From a checkpoint of a small transformer trained on Wikipedia.
Architecture: RMSNorm before each block, rotary positions, no biases in attention or MLP, capped logits.
Training: a variant of SOAP for these matrices, 5009 steps.
Each number is 500 + 25 x the weight over its row's rms, rounded and kept within 0 to 999. Layers, rows and columns count from 0. Numbers have three digits each. The size before them is the row's rms in percent of the matrix's.

# layer 2 MLP up, 832x320, rms 0.138, rows 226-255, columns 0-159
092:481501480523521508536437514513471454506542449486537521460496486514512506494494461462520495489503491518454474508522476528496434440496491523472471531503457506521501507459571497512436508492492526464496478519535521533482497490503479519539540437480515444495472545506461470460499443493523528471499490505492520499531511477467485507481521509517531541520522511490478492510496530491445499508505507523539457533536548484479500541530535511517467530493507517487502490488463476549503501485478501
096:493532510533450522530504493470519521403495487527525550510509499494471497511526506503505512503510519489501474527457566511508520480502494494506490492531490490531481511509499479537506520488531472507509518534506496491515497486503464513487517464460550503509507470475531497513452547516490549502531467529509510496490489489500503540497500506456480473501498548471497471491546493514495493499519515496485549488508501485482459511496488495450494500506550470472535481481497513495500511520502500
095:516513476504501518479487498485514490463486533486527517510500499453500504539495512520538512462487494480498515506494506503528442518540527458497470527478539529499520496481526444509470517539505505533440443502517530505506497486480530563516534517487515467484531509451519519526469496503452443492493513524487522474496472474498519497562482495496465506538539522499507479514522536449491509486513489513495497490523507470480471461504524490499551513497499452523442518510528486494507517476495503
093:481491542477511520493518490514462452516499485501469526529504498481512484497482491476533480495486475518501487525488510488492562503513491485484489512546516493481488494539470444492534473503486484477525471497472496510511529527485525551500489476510480531533484514563505472466567501501432491505493480502508542479480517488487476512547537504468501484505510511448511512568484504523484517462510527544458521492521493487498515533526521508537490471461486483515507509505543489456498474501520492
095:517471525518495470488512489477500517483460481498472473456494522555507500468529498537523478498495478498509509536486530543531449479482516520476482522492468514483483507491475453545470531535489502515520460509504494490479522531501550495508501419458493476545491458508477501483500474542493481484474517503480478506438494511524482489488514459510496537477434509448511502527541514506540458449469521461543471465477496495481471494506489485487488514478503528525554516519501459496527491518492503
088:452474508502518501488534437459510480520507540522497479510503497494491542494503500502480457497496532561514488513535476522506540463484520473495495480565495562512501492528509525463458551472479468499482487502540572499465514486485484505479489443516519481522493532501510446492543531490508518454472505474493513484532497488448488492499532522511512522491496516540472475486490472510503468528508527460486504505465487474476501484526509434468506536492466486491479480461471498506497502494517476
092:480541485501499533504511469514528519482481499503506487480543522535513490530485458525479438510542496536495495518459509459483508483493509498493479522456473471455527516511523500487459512514539522518546500469545529450504492493541517487540482502475514545481523522551486555499510496509533537512494485482484480495458527493508501527513503526487539499491466477510512466461484498520483498497492526503514505451460486512488469569482549463476471450473501477443530491488482487520488509503493481
089:534525492469453462466537511481499546475517534516503447477487451539524467488526480503492480474512521521495456487493452520525508534533458513509480500516477526486538509497532455478516493477489528503482487483501475507536503496532465494511512487494479470508475494507507506517521555548469511507512489472475516532504519499479474498458536510512498519492436520512449506475494487536511531524542466466476530489554490537467507499500501512511520469520445475503497475522526529475501522525543531
101:498467522493541511528464484460502474490509471476541529530530470489532497520502459465500548490477472476517497532510450514430517507438478520489469497490470481455469500476460515512530567484543441481493515487530492529463496494460525488510510528479555475504478511505505504529485474522502508482505525513514489495522503478496494545528478483529526533535498536511502543531470503514479506483515498511516501504493522507539445531476483494510512530527497509492469531500482493520500474464496503
105:483520513539539473518498469491495449526495471505530466498529520494527501495478500501467477518516558476525546533504546490493507448500517503474460507518476513502460502505482484523496482460479480526536520502453491481522535506498500510510483512486500519493503497531489485501492457464519555490478513468525449470513522518494503486511560523507476478524498529488471529552491462513523547501498531502494483522490503519467498484485518483506496507491497498491471525508507502510492501503599480
106:469455458541476505526456511545509476494514515513556474511529507483505463541513514527456488516483536502488490483546533486453536527514492510506504479479525513546487515504491446497470455490534490527546523513502491504487527493503436516500495469471541489533551527512490518453487477471516496502474532490507482471482454496506474497488474494555479473463533472529518485502526508529478498478520524506505534498487495540491512486465493490528499499506480519501477496500507473517521480488477512
104:480483525517482479474531507496527526515452489505522506500508480523528530516511476527523532448467478457536487551499507485464512472465526507545486483496509516459459518502491486542479499466543456520491493480503511481480499509504486526509477511497512526498525473513459473494503546454462502512512498486482522481482530507502514473495478548478525530539536499517455495476505505484473510487503486513494495511502526518484529483506521541528514500505548449477484469475530543475457520486450464
097:491536508493502493488500513502495493507504452515494510457500498481485504516499490502525518491555468543527491497482533519500488497518529446470489527488484555496527501467510538532521553500478433503540489525500499515483459440530516492523527463474489526483524520490503503474531452520514500523490489493495480496498507504498541526478455487511514505456454511453521490474499506492529487486503481493495526503525491505503468539503498510510507527523478509480524480492521480501511492479506482
102:485528527467497515489510573497527546483505516516491446464525498469498520516501529509487493498514501556464476481498490486532531510515492487508466487539536503453464537509511485506487525428534517506516497488496503466534519502499531533507501510496474496485507490505536513495498530545472498480466488492495505510485448481518517524453456450526494462531502527536494491561502512464428482459494501521498550517501481494501508489520523502479513470500503526450538499495505474476562497543480499
094:487494463523471493494530503488484522536489491481465486500536489506514512477510495505527497466492477551501502511496497461493473464508523536492508521489472458516517496524513451507526530483500456509507524496506492483528501494466505508525476513526468484489511465537487476510536506494407477455512505502538516466545548464488463478525483487510499516522530479493492572550503511482483545468534527518539560547542504497479513521476480509476514498482455540518501495533473514503551497517526508
103:485519548519522541519505483482470503481509525475493501522502519439447516491518532483491487500487494523494506479502510498468523502465488482495509528464514489493465475539454522492524468460522445505536468491542490483493535508500493534525506541474534472479524474506457486495548491468486504556538515480517477485477495500474547481493505506519484491506481513481526503525535485489529535468483517512487487513508502477519481535489517476502490501503495490475501453475465503452473492534494517
099:471478489528484544503498500488456524565518482541483485492469468456500502533483545486487464496513448479481541501503484532525490485500490496469500514480522511508454495493492516493463531494499469490483503528536508511529521510491495450440523462514469508498490490491502526513482506537485525503521477538480520513509515504504492501504512496522513532499534494435499475501524532466487541472517508505532513478524558497502457485505477522509515500489501448466530477526469511481502520526489489
113:529466474505451531501498486498516478524538510503520557482518467516484471527496481499507494487563477503498492466498477476469540526478475494479464519526525481503491480469510474499508501457479505528533534501468501477528507496460521514460505485513508521485503533533495540527485495473513453483519521537484485526486529521547467490496512479488526442568519510541499544493435467473476527515525511495480503442507428478501525487504519517551467486500469467473502444551501520466512548481511486
098:486474536502520492539497494546504510490443473572496484492540499513480501451495503524484525467497509519525504521499487465494494519533514497487509529487520500483559477527498490530477486476479492475499449521498540504458486516480451458509492511541535493481511470506484516491485473463518509484491489502482501487493505495514541534520487503539479509466490532449502500490457542515474521500459479536525462474513494505505472471477493453511490533478506514486521489491501436490524507531487516
114:468483504508487478503493516525503539510493482513495478521492518496511513536509447509497491474454479518512484529510500525503477484524499498555503491504534502505522524496514505483478492465495495525488519485527454527467519488500477500545504462506517509479478472536521518517460507499491486511454525449515512467486492547434524508530496488472529527462477481522525495494524491488511509456494516524486500501476425527469515484484521479517511517500512459515478523545496469528519503451432510
091:465530482451475474490476535504510510503513483504482453513491487462501513515511577515518504533547528486529481518527499489536526497449497483483570439493491553519529512521506517483462508533499525474469506531463455501535503539516462492530490499477525513496457491520507535508500507541520500485529520496515473510437461513544520511490530476480489480482532499492506453480494506503514503475491508503536497507546516459485472467475468500518476512545527458483479487487500512490485471511474494
103:485512463478527496525487493512509575489482513532460511484505525483504485502509501495522512449487524548500448482488477539502521469507438508499509481518484498451517522485499506490494529499491480479513507442491493493519484500481503512475545486522522512498514452509504535522525503511529482517522541475499542489475503529480521530441466487503466515469465427467502498496524505552536483562497494495541498535485505491428469510518448500563548487474500513498506482479468468482475538458515518
120:517547462495503515512510489484500450499510485521499473442546496495512503454446489513491504505465489485506493528497498491488515535488466488482509536472492486505519523526501487528501513518544497502509472534485491511514480448504497516501494470464527517566524514532496494436536515519479505482496531466474506478491505489463472511530508490531565468541510505466536507505518516524496540508507469476491502531499489494482480507487499506479488515497522499519526505481493535479482481445504498
095:469519491552488508543514506506480513454515542472489537521491509477505509511542507535506550528532468507508489477515486458478455524519517543510482530508517514522531492477483500484526521507471523505481497528485543536568511490553478529485478540497480520516550463485509475519489524494472505508445443523510498497488503539468505493470447506522518452523513546450503503524493526494557506470482477462503502469482486507490515449489515494514493531486494529508489491528514508525491457461520488
090:486538560496564501474512481520481543506524531497494493499507459491536498518515515518454542489478506498527500508513525493525501533494449487492497479565521532510485513523489517514511498469494528446510481479471479471487550469500539532466439539474496499495517470477523517547534490493499531447492460520505518512509499496455487496487497531507476493505478505488496556497511493534504513508506495539536509540505540477507519500487493468522478490522499512508523522500513487487497471477449496
092:487475499506506514486497520523442481479478512487477462498498484500482548552504481490492464468429467532494485497497475524464485553499455544492507532545552505557511423533512498518490452522469506466521512523498505482486546486471473510500496494503509497525534478446510520490546493516504520515511490506487503479514467477528470454495494501464530478476545518549487497503458530474496472523526497469545513532517505512500503520493503475504516512508474510496505521490527505531510510503515534
108:528450515514493497476505500481520520491503507492456500437501454477482488488500507496473511512489527494543457408517529486492519520505486493492480511532525527505485483471498507498507512501519537514474522491572499529497518473514494528511500502510524479471489478445468512492453498538475464541523537520478512493529513492532509463483459475479487503537480497529511499519530530534504495499527483474546500482479498480520540478503528519491493496543519473528490511472491501491458507511485523
093:520452463491518451448555500537524520533504435483465513514500465471521447495478517571506560487511509491503514492422509480475465505512505507488503513472477467470521456452516508497520493530504499518507524472518564511512536502481480487550500509477530530528502485477478455501503500483522498469479466505494439466473499498520462491523493508473446525489506483466509508469542510512516504473504503506528457502536526479532474489493498510475505508494503490538498465540526511549495483515479515
120:476513472506466486524494493475493473520521515456479498456523533528499475499476488533526522491523478505527471458479489498532525504477532503524490497520503480533496503495460452561489526548536509485508501500458518474466506521513498516503530567491519531523520504521540482537467533520569491498493503504513445525504514505486494483479529473456508447547528516488509532517487542502481467473475488517492515458524535521499521535459486483532497475503502546513531533471518543504526526478536495
105:505547493551486512529520519517508509487492442482489493540510508496458477529513506482498519487477499471486536468487551480518550564487514522526510529511496471514498510511557446466554483474515498509553527494487491511509496485491463468523470463524449510531503489520490495506474508538498465476503504517478514562473441504501529489491476495489496518495537493527508479525559487472475485540511462515564530495517515462487485529450529492489465505459475510480516502479517501515497480506490473
# layer 2 MLP down (transposed), 832x320, rms 0.126, rows 226-254, columns 0-159
090:449527486485481507503475498499477531448542497531513441484485490520510518478531494483491487473480500467517419478471505493521486526476515492502499471505475522507464532516484540472502486452479537500487467472480467509481482498482468500575496504484470485514463481537525497523525496507477507503530512518504536516507509512455533459499519468510491524501508501490493497495508548482492499498503466524498505463526543485521551524467473515474531517486511518502489459455511536458500533458488526
101:502501493555488470469552500480469550536529507488498509523480536497553445492540495525486538468492506482516544566482483474510517488518493453528458525501515512483478538482526477471472492491486462513511511485533483462500502485497524503515534488496507513460497514478458485473498524508489491481513510511503525527482503550466517472501493515468507520505513517497477461500504506492487491478533474474497449504494540507485496489486554492501523488522517513493488468480471521437483548533492509
101:502538459507528500494529475447556523487461468511556506547486498529484512495527429526516494514495544524528490482522509528497471478527512504468498544525517497523503509476503486529511514495504541530447540537496504475531487524492480502509501469546504498455492470488479502523495493477453495495504479467482488488481488477514487462500585522479487519479514497530503511534507497485508492508497534493514484484500490533524531493543537492463520462508532483500549472467488487529494484508508464
098:464534484461485490526516522497494494523456533534492535517468524503523513535508518518505477494526508488507503499509483535456483509510541521537453493513510535510479502480472514446556535486510506484510550494564477455503466516529496529478530514517540445469501478478478485530495494495502546552464482482535445531511549466483508516492522512508477488465487521518466452521530466497502483472482509501517514476467478510495479519472465535460499514506508515515505516506524485477522557513555481
100:425493518484496452458490489483489485545552466493468566510506515548491520554492526459471499507476467466473481522507515495516512530494537475506525517474537479502494530513495546535514486540562532489511472497502457528518499503466472532478529486513497529511489512505480516485533493491483491457512510516492460496505501525522549483476502504517448477491493504463497488501497451495516526480495448523530493485463513521503462468482528512509475498510478491507497478479452548488465501463514521
092:468501465522467516511449485481495504529506530508497538515507479456507525517484490511494539410530512520501469506512512482457461451511484482498461497497525511480530520479522495491518546496550518512514501507529499497526485501537494502478495468514462490498521470488534472470475500508527511469506484508478473442471532480466533465493489526492511459529492533495471492498480462479538531506539511492510497509485518526492525534499493531484463507508452487431490454492491482511516518439518464
100:508520477531533476510475472485496523453522497522527511492479531487462541498541494548447516494460479480510511506505555497540511512497445524453522515484515487497521520499461494485523498533450494482500535459508466515495488516515508471508508491501520498491472498515501485534500459529481476479497532527496522477501514513528515487508491501519471560493483475461495500488515494497538535493463465482507492570521509488494526490515517491479537463500544550490494527495507486481464439516486519
097:484490477495502479498516482524549515543510501524489491536478510524519548521514522490518503518510480495480471492510461527503533482513464527505460447512490496505512520495518495530524522531497491548483465496478537444496476520500483506516498546502478515481520548518529511533493540495520491488527498504482508523479509446490482551481549485529531480485475513486480478513476518553492490512535513457526502531546483497477504469511498538520447513473499452508472521507522508544522501479499456
105:514496494490505490518498530479555534488516506476481490523473503477504479524454462480530510530491444488501504505476475508506456469535490459503484480477510457495541535502509512531490512514500534530484514479496442579532462510475491545474492528519487493556491505566479485485471504526519497505501529536478508472450488494490478492472536455474482467461508481536518471477521516460492543539496491529504508489491521503553486494517543502523515496523460490487458510527484474497440509482496519
097:514526518450511496492476530518488518448497533451497514480485474524493523448525512529486523517523525533516498520483543480522466476542504483523474502532467543508508450458496498502452527508488489512553515501521523538512494472490520492555512506510517519500497490513487463522476493482475555461491476498501497516490519506545513479472476497567479521508515444509559513516517474510457513547483512546517507468469500450484490499508486488534512522519490478464511472532536534509514493501495537
101:463491474535483487495475514472483496502537495451488490477471502493523521501492517477480483519490538514505525550487486492495521464524513471472438492514503564486528494507476506481471504471500497467483475510551483517481519517501531482495523519511465458545489475489460520446480519514489521459510500491522501498481516470507489564501458514468508525502458511523501552512491472486500476462465484492492479465530545468530489567494496464509497480487448529522486483511449481528534502497487443
107:500490470524534497454527499492511493538529503509528495507473482506478494511516468492515512487449478490488442485491491514469491510454480533529502506538487511507490509512531433518540494481504490490514525506528481505450549487518489531504489443448542516477508465501522486503498456529448537491542506517464480542465506506456495529503506517512503525508495502502419476477520512453483456521527482488525516504523506544493502470508511478481479485488514455478480491513465560534445483502459496
101:509540508471507521488497490494465515526496461528482512496489493474492488459517480470530527508506493446549513490440480532510530502520540488450496481516478495549528535483533517538525509506476486492516529529502471548492471498519496497515563476487451496531474516502528529476533494506521472492500530475503515474479476496524513506477462490543538467529500527495494511511486520510549516479535545517501499469513507468529509462523486515556479501526461475539525477483515483551500490501543472
108:498498509462489536487463477511473509477497479524513496529524526540457520486471501485470517526551502480493522461501505521483502505540506500470508571502506536461509485506471458502485493551508459515479495492487500543452511517470500546518514471487479537495496553495517511487519479485490504545471517500503487522521494508473489480502545464501510527549499488561471502506505531504455537516482508511504444532500491509500495487478521496508519491515504493492454537486499509501465432449487522
101:512484498477515461481488508516463459518530477476464489502494483500542505472533504479490529496470524495457476519455478493526486505516519542551471482536516513484502492517510504523522482463522461543467502536505530506465498515488515498514446535497504481489494533488487469494493518473430488522474526525519533498452556502488522479533494483545509512495530456492522550505534534490447516458540542488513499521480479463452497510486512508500494526521501472499522479506525472559518468527533486
105:490541510489520455500472520488491499514540489516485506500509502547507496538450483492514545523528524530503512481473449482503480494561477539474462464514493481463517536475486443462502543478518536498488483526447493493471487485502487484477489440471515532518468558488527468487501520496467512412522519501469488509496464494499477493484499483506507520459489493548479474508489483499482457485523515504491511540505510558457484474520510505494516504486483498497519524523528451513524501449495500
103:493480488540486499506537482477517514521484460553484513491435502465496486499508485471496480516535493545477516512528479500501538496503487506454508511478468539540478503545504504495498494465501448477480465472471513465517518504511519462487508473499484492517458480520467505525475502524482506499503446455488489516492493485521508470482491541520500519448538463470470520448514461500534525498475515482471497492531505499522486482487510515522496533507478496501535532523509501491487514500479507
098:537483515479537532531499518473510521490489508453472505474491541494528496498519537509503490529498455483508505545458535503490495518496469518502486512471572492490469500493468454478495506493527520506501443496518478483493502461465476501495480484449509480506495494518468508456533478510500561511485511508461571538466512525517493539477503504503472525454482516488512485516489487523505481531476498511508467510509525532507523520483503515484482540542499555518505523479489493526476513551474484
100:484458535504474506514541499507522497490484481549516504473495480504503485492496523524503548486463523518511509510484507488490500507596468505499533484460507506511528510469487540480507525469495466482508491522505504488468477553492470451513498513536479474510503535483513511460512525531518463482505540473485506482524508518506471502510515503510454553479516491460490497483514513500464455442484484514466535484529459460529503542522526450509511509514516473531494485483543509497449520465486501
112:508482516462465539514531506485525521499487539483526513542465499511522562539515533495530548535469524484501509511481528534476511511511494499496507455535462529498491527520468512496500505491484538494542491481486512495477483514512505510484464466489500496481505530538471506527481510469490439481532523406511498459486478535470509530495508486538442522495505489473483505532483521516458463534465529494491525528476482519532465495515504502514556489499475505522466470497497470474481484472507502
090:463451522489512519509499497493512517501492452504506537497462462488486538502502448523504480497520538485519480500516490471491520498467471464491490516542505471511506558521547499527524492488480551509515477511510475571512493511504498467505507537470502456527465496503492509534458488516506533504511542492533485529524524506511450498536483487475498454480532529535519529504491481524466488495451466490542496549528487469441485483499497519516521531537470477457495483473494496456515507501525484
105:527512493555503512512467498473468495548501459501504580461455509480487513508523452564522499496517489479494509525527477501464498478526541494509507536521480476518497478496482499508480509533427514476524514485491526481480505535527483516542540505508479510496525547525525514497483482491527485513492494474520533490525457545474498485506503495525506484500502478491465487499488557514438482510480538469455501511518492526559480541483522466492511499504516518473500495515504522473496534486508518
096:489510507473507473483543466484483469522476503506496504474480522533533462476464531558508525529514500467494505505490488516501555500464489495487534470481491492570486531492499528514476511556470513519466500472483495516537507484541508509488504495520509510491515515505513525500544515517499528486499543483480495523456494474521513504537558501518499518481532500478515480500536469531456495508468472497479494516532491507462523498499461512491490492507489478493522542518509519464560449443518554
094:461514485484536507528490491511484507522500525480534537481483489486533548501507478478474523486535484464505502510483471490490512540480571538482504528502500508527534481506519504478501498499423548499495517514533509528471510547530522523472475537496487485486492516518440521467450533494565510500541509484527513520497518458518487473509463508499519513484476518448450515488472490504499446479563517479464485490522523489495512546470473499500470520512518531490498512512507503489498490495499470
095:555471503484480502485528538492497525535470492514539504511480501496484448514512502522506507532466502506571503526519488487524503480493488493511519493453504505456524497501498472492531520522499477524483496534460487506439460477497491478488519487535493545513458497502450496491492492479480516466524542526508490487511547485491513501479486435513529478514497485532499478482529474485492493534464492494490461463454479512449489544502513515485518548492528514535444473498571470469504527473501528
100:522540501493544491534448513526547513452546455483545506482521468545504539512493504507526496508520493495516509476496512507509502504509492507484500477508535523549487469443488520471499496511513494513522492494537559515574557451476488493494502548493501488520471457525533498514496494537512524520483481462487466518506457463506508498512531544521475518496478514550480508510500480498479509533512507543464492511473486461488485509500514509542488527485480508530495503494471495507498512517490500
109:489515499489476522474464510520476507517519496504499496542500499556492486478473516522505518548515484508505473509477469533484510491541547484487500542460479494494514542501503490528521509541517463463514452513449485542457450512506520512496535502486517546508546510556531506549492510449499529476500474486501545465502521512488472468506481533452502513522508517515512563524483466512469475520508465542466490478497496502500486532508454475505522514504518493476534476479495501532524474472519496
098:515501481457494520477482455516461497484511501512467572482530506517507483589518440545470509490472494537496546458498485511493498523483476500543461548504466518484543504494489524494500488509467505517521476504485490548457479493474491533505487532538544511482492485463523506492487516486512526500517469487464508485502480476517480493456516480503529492513490471505482516455524486504471514473473535502479533527512492494535488505487524505482513475504526514496508497484551508470460531504519514
112:473520493489501481507531518466489510509517529521516502534484524519470467471484485488463513506507528450505477543532479502492504549493483512484490510526559532494517453444450496497532474513459509500459503533475535505497521532520507513507574524473477508467515493504475492479440490503524499487481520510494503535516482447486494473483516567501454483507497517531470492532519495431477537513481481486535519474485529456494519501522508484516490511508503478510514529536520525526516483536455498
# layer 2 MLP gate, 832x320, rms 0.139, rows 227-255, columns 0-159
102:524490455451478489495513514463514463477486487527514482473472493467496471508455497476509471518502550485505463503473537506446504495521509469534496484537507515517531511488489450512518492521529509485508471501524492509521497496487481539501534490509458492477518476460471489482461513507489514461514547534472508483469455507476500519534505533528463525496509520476484502473527513454480518444510497528499526485505487509484487546484476499505485484487519499461474554506460475450482495527527497
093:521493484531471515468529520525513527507499506505452464493483463487524498512478542503539469483489492516472493508482521495539543517488515483547508504491478452551487542534490460430508479513509488500498491466536468485500545490522498497499521486473507509544470486502494553507510506551499518471488503500519470492481497522510513468462446448515497503485475559501460470471479511528508505502526462499497504511483508497496484469470505517541509477511528494523537528498475547521517525500490475
098:523505498506495521470491501471536529504569525493516472482497487514529501450519506497480556505496514513543480518503508484484467498454499519516507513487499456485457502463509534515520516477529483527477510463498487514447486517531496507518516510501475517475496519481526530500492471496522476477523540505485490506495442548500510509518495495499521463509505499576522530481462522494492509580496436519506499521484465525488542496463516466535524511508492475473486501498450479512501477497499478
099:500501522510518526438519497483483492496544487483512507494503493512495485496501509453517504540487483523479534513467501502502509459497496500468500487497550476438526503536494511519507508514486523492498496510477506521518504517441471550505530522554507515482522531499487489475483509473515496524490492564487466521470491474493511482472515474503441553512512508475531466492500479471497528534544466539518477475462517490522481516471561498504437500491524489498498517467484567483479504494503521
095:540515472508518485496504536478490520477496521431548519510497511505530480473525451503496514486517479454524526490489502502511468529505498499525502508497499492525524470514504506514508465517478518511489490525437469489509451522491491513503535578468488484452527514492475551513473474469514488521530554538500481510496467481524503524489532487476467504485500491507530490517542514517498510484439479497492490491534503504485503492493494541473494473515551484524520489526525498496495476476493496
089:547471459539533502510505493483515479532503506513518548520472463510524551468535541517483535493436484473534478477523514489525495522509497495484547506511506510538504542523496478449459493486471498517496526453495503521489500469472494538491492535491514471472508541516529486483482535522489512479484498503517472495472523476453512479545537482497493495517535520485525503487543541508500496518523497511499508523545528522511498489495475527479467534502484499465477530486524538527507527507473515
092:499550469485502508469526534488493469457527542521493435534526474488527466515452488494566544491516486511522509468465473499545549540494487504510492454488486507504502477487518503453545509522508494498484514506513489521509488537511491523484511483483512486510495500513535495519481513495492489533500499516459495463486549465490497483499493467506491507455527495525524483501462492543531550519565511506505478452500502505462507523516550504532493449532458466508503507452495504494504503483505499
103:543514490529511514533497508452519478504541487500519501473489493522540527480524501497476507501513521485489515523565481501524487494509498503549521541509473480491508458483468507540512504472514529471486471499507514511503510523461538555492490509488555460486481525516473457525482476498503538506521468518539508511498485501467473530451482468506518477463486599553489480439464499463547506519524459515517535511505486466489537488523508525501508526483532503497452511486480513514456491466476510
099:500483501485486497491560545500483512509476513496491529508511548494482512472482467490490536495479476479515460514480462488545536492517497518506515524479554510478520498499490501486439517461526494498505510455490501477496461542520548498456513495506499470547489509461542463519470493469499516489487489471518493492489465535473540502504469471516520461508535539480508519502479439481484477443512497479550482523517558482520520508538525482494484527506504489498458521521485530529508482499489512
108:537491570490511517471506485443501471474516500477524503501529511532499550534471506504523475471457482503514533485509492506513492491519496493468480547502540497506455489513514490514473530500538481513447448523531514483511454508478498498509533520476459474523486497510523476538512494500496530485481524527501494522507507551435494522484511515466507516574483523478515535479523528501499536475487534487531452488456493505516489521481499497506477510518501485497525487491487505499481491506514540
102:541557479474496505462490496495490497494505465428457479493472570479503482473493517493548473540473501528474501495472506488535516481520497479485506498503455465558494527437478514465505511472514513511496493506524514521523526480488480502475501504528495463514532479497515497546499478531523472489460480504531477496506488503481538504495494514537510531524551495468514520505540478535517494478474528499525517504504516476489489513506492505485491502505531533492539475500512463522521472457448449
088:530501517511486508517542505518485465494482475485518511485498486519463504503492518499506495523482451567464468500525525513473514554515547509525495518481519528512516480512501544549506501495493487504514500524488485533474473467495521564485504492517478472522499490504491501473543492485500507518517503517528465508473517478454491498480478505515529524454515516473515525497495528509453570513463461517506517483504483537506526536516520505438512490494509562496501499518483452519493460466514476
097:500520523479504462465512522485517483585483511544550513488492500497515518541532522468492510515491540494530524498499498456487518521524495518539459494570463518508500539495505501486537552494517498478508480557489523470510484493503521509466515519508562496510517491458522507514518483480480493488499556503498550466485527493508504514463512520486510532486514471493509542498510485505478504495491427507541546488509496481528533472472543489456529496482495564471504483468453503541510505488510480
101:526506494497492476494494482532454506497507502490477532472515537507489473481515480539544519498471512471459461514454479487541515488493516519490502504494472487507508457501516461503494473528507523458492503526530509479532489478502502524563522520511502520517530451553494495513482521504500507512527465465484480497559558509526474554462496493464469531468481528486514473493460501550502475469521458479503503533506463540536497493446465505489501464485469499509508467517516487507515511484491509
095:463478522503524474515543534495474533529518494514518520484536502516521495512490455534498534486505525509492448484472504503529496554528509509503522488508501493531502522461497494500502551505527506510513477536442488485498474505477519527460474520511495524508499482519508508534449493510485482491501446485508449532514479527497474541522485517507492516509495497531524493480483524525491448528502527508545501547537491482478508556482460511544520530534487481536512485518555543552534474472489505
099:487524523490492504524502480487499510480463519475503526481498541504494493490560479441546502499541500515525548524493524519504522481496481505511488499506486488519479543553436497498517526514503529493489510497527452516484547540484492498478502494506518550508488496525489477511503528530531514482534497466492503514506460504492470486530479499471473475578507517498479550522537512558497524427491518476468476512479448504508483530477519480521529500509510478502496507464472503486500552501490529
111:477493513508545456530491482483546546522456469540527495494477514498505535482540510504500514576555530496507488495555514523507501474467509436540448511504505529495502529508465515564520490515497525487493500486489539515493442487491500463507490504523485486489440491544612532477558457544498533487510487512500502490499490505535463533449499501512496522457506520479472505526479506513498483439485504469506513499492521488504455499528541515525518497473526524506469497490498560526527499494472497
091:498501480549459499496490489492502494470484469473511512513491519492521502493480508456516497490507464474471468464513555548512517486474501475464472476500484477521517524455472507501487497518535520557511500520480503527504542478506569555472522501461491521517551506470494521505498522480493502497497461479530455484517507512515460520483495498494478464525486477503482501496504512524493501545526521488526509513457513491478536494483493493482500497543499490496484483518496469527487517525508443
103:507504476503513520483448507469484546553470537506507457524520551514514515547449533459498527477464541528505506512505454471522498518488509514496525456506543502501479514528500543470478500459528458500485521544516511550502514492479523492467485550506493537514456464504529539533495511526507475460486527477504545481491448526484550542487503544519534504510514469497508507473478483506483489529497510476471513486479524524533518515496490487539472517490482501476492528524471487519512467490443484
091:554517478510504475478525506531446528515509540476490515495499540507495482457466499440521508495484516524516500499498484517497498481519517533500492524460485509495499475493497496467474491510545482465519541530459496453464500492522507559439483512508478499488542525488520500462516478477486489508511508482467477507483489529492488482438480459508527506510461469490466473495463520491542514481556539504487553503486503538528499510504519532507536454513500480510496507502492497522477515500473516
098:506492499524534488456525492566554521487490564509515501498508473483460477492530543500469507496471518536527484473475474500501510507558523491470550515522490523507471498486498513438503533504500481489520473486507515529516494509500523520469473523478474507516532514514525495497484555501441484512499489469492523517506544504486506461497519497480482512520492497500516497507526484482494477513491490533524507498533456522485499532448506539551481486502495516524536494477516515513513524461501485
131:526531468498491507483550501473516522497506454484520510467506485492474522431494454488554517476500481506490488527468512537499478536478472497483478535504509512440540493504507474521507496479486460497536484495489500524502518454515511477528494507467516511529516477551498491480527505532534492493494456486494518511554499504476502540496487491501519486544464455472502486510497480502523541488497490445484506518487484463486501509495510506508489476514522508531497465483475516507515462466487521
097:509491525513535501512521506478508532508511470499557442545492470508512468521475487479507491489503436488477505544495556499490487500493496508521536525502523492545500510521511466550476452469511500513501454470486464485497518515457517487469490495479510530502476509487513509508487476530491498510534541499502499500523497495527482477495486521486462546563526510512512481524470492511475494529503482470501535520469483504512488532468500471550525489518500492455480520487481464498502523534479538
092:459521523518502544469497498526503498461524497512444529484488498493523528489488507454525479478487483522525474516479521475463530534525528470500503520514501503518449482481501503478515499499514517497492478424545517546531517536541513538509519482499451446457519479495543527512484498491487534509515470494492518499500467585511499502508516510523479508518511522526519533509485519470478479468473515488523496515538506525492488483467521477497496485492497482505480541504511453481514456511478467
095:495517496499530503504493496486504529487524483484475453451482511526532491512535475507505520492489499480495514498550518520467538471484486505454509515471526527497513466478460488500489500506478495481461514496524544512478483494439504461471478451478458476483497476522547488517519492526476486483523506495523485499504486499546484515519495509513515512515507499524481506517472511489505511535493507518447497496446457506496460507521557465538510516509482477534502503462508490479478519525489542
097:513470567487519476477538440491504489481506484511494499523525524515530528516472524493492516483492463535493507480543479508487454494471495509474533453500497462471497521493504499500494521511502490495480515487494522489499509519466492467453526474532470482539496465546479510467492499471470457464527524529512477493499541516496473496508498466489471511493519471494447499439506471485483489505481472520497500482477542497521506486475485508530517491502494489495478510504516517510527493504474499
100:515501557495528515493495445497524518508516501477501486518490529508459520428519491502476443457476520498512482509469521471486542503517500478495516457485529515499493504536453482501512503474513497466484516526469521491512539487539507447467455501479494525513562478560438480462488511518510498513491490509461525524478466484473508516519493493511533513498502467514492489456494512502514538522556548490505566496522487510483516495484484537510477485511481447471479525491459518484493532499472530
093:466511487488502542520524517452505523462472540496531486519470526491527480528486459516467520511535494460489444513503507503525478484529542550508511530493529506554520507462499553475498480481461510464475568484505490510527526526517493534473507523461426523504501483522491501540502488506500483550478484492503518489489462476472480504523553483498501510466473467509515507453485449550493490466504480519516499493499494521531519496482484515512535521466492485461499509521489540497517484482460497
107:512481441504515453526527535500528477454492488493553503501505457518502484487468525513471518510510479495548487521484473477563496525478498500508497507519538463466474483494489472487510465497511504552509474494499453546456471542499496494502538510494521514497526518525519544545529483488501516495472502482480500494507452474509488489551494503442538524529502509548517488519484492496504505490462480469510478533512539502487519484496568497510476530479538473458474549492448485467503456524487523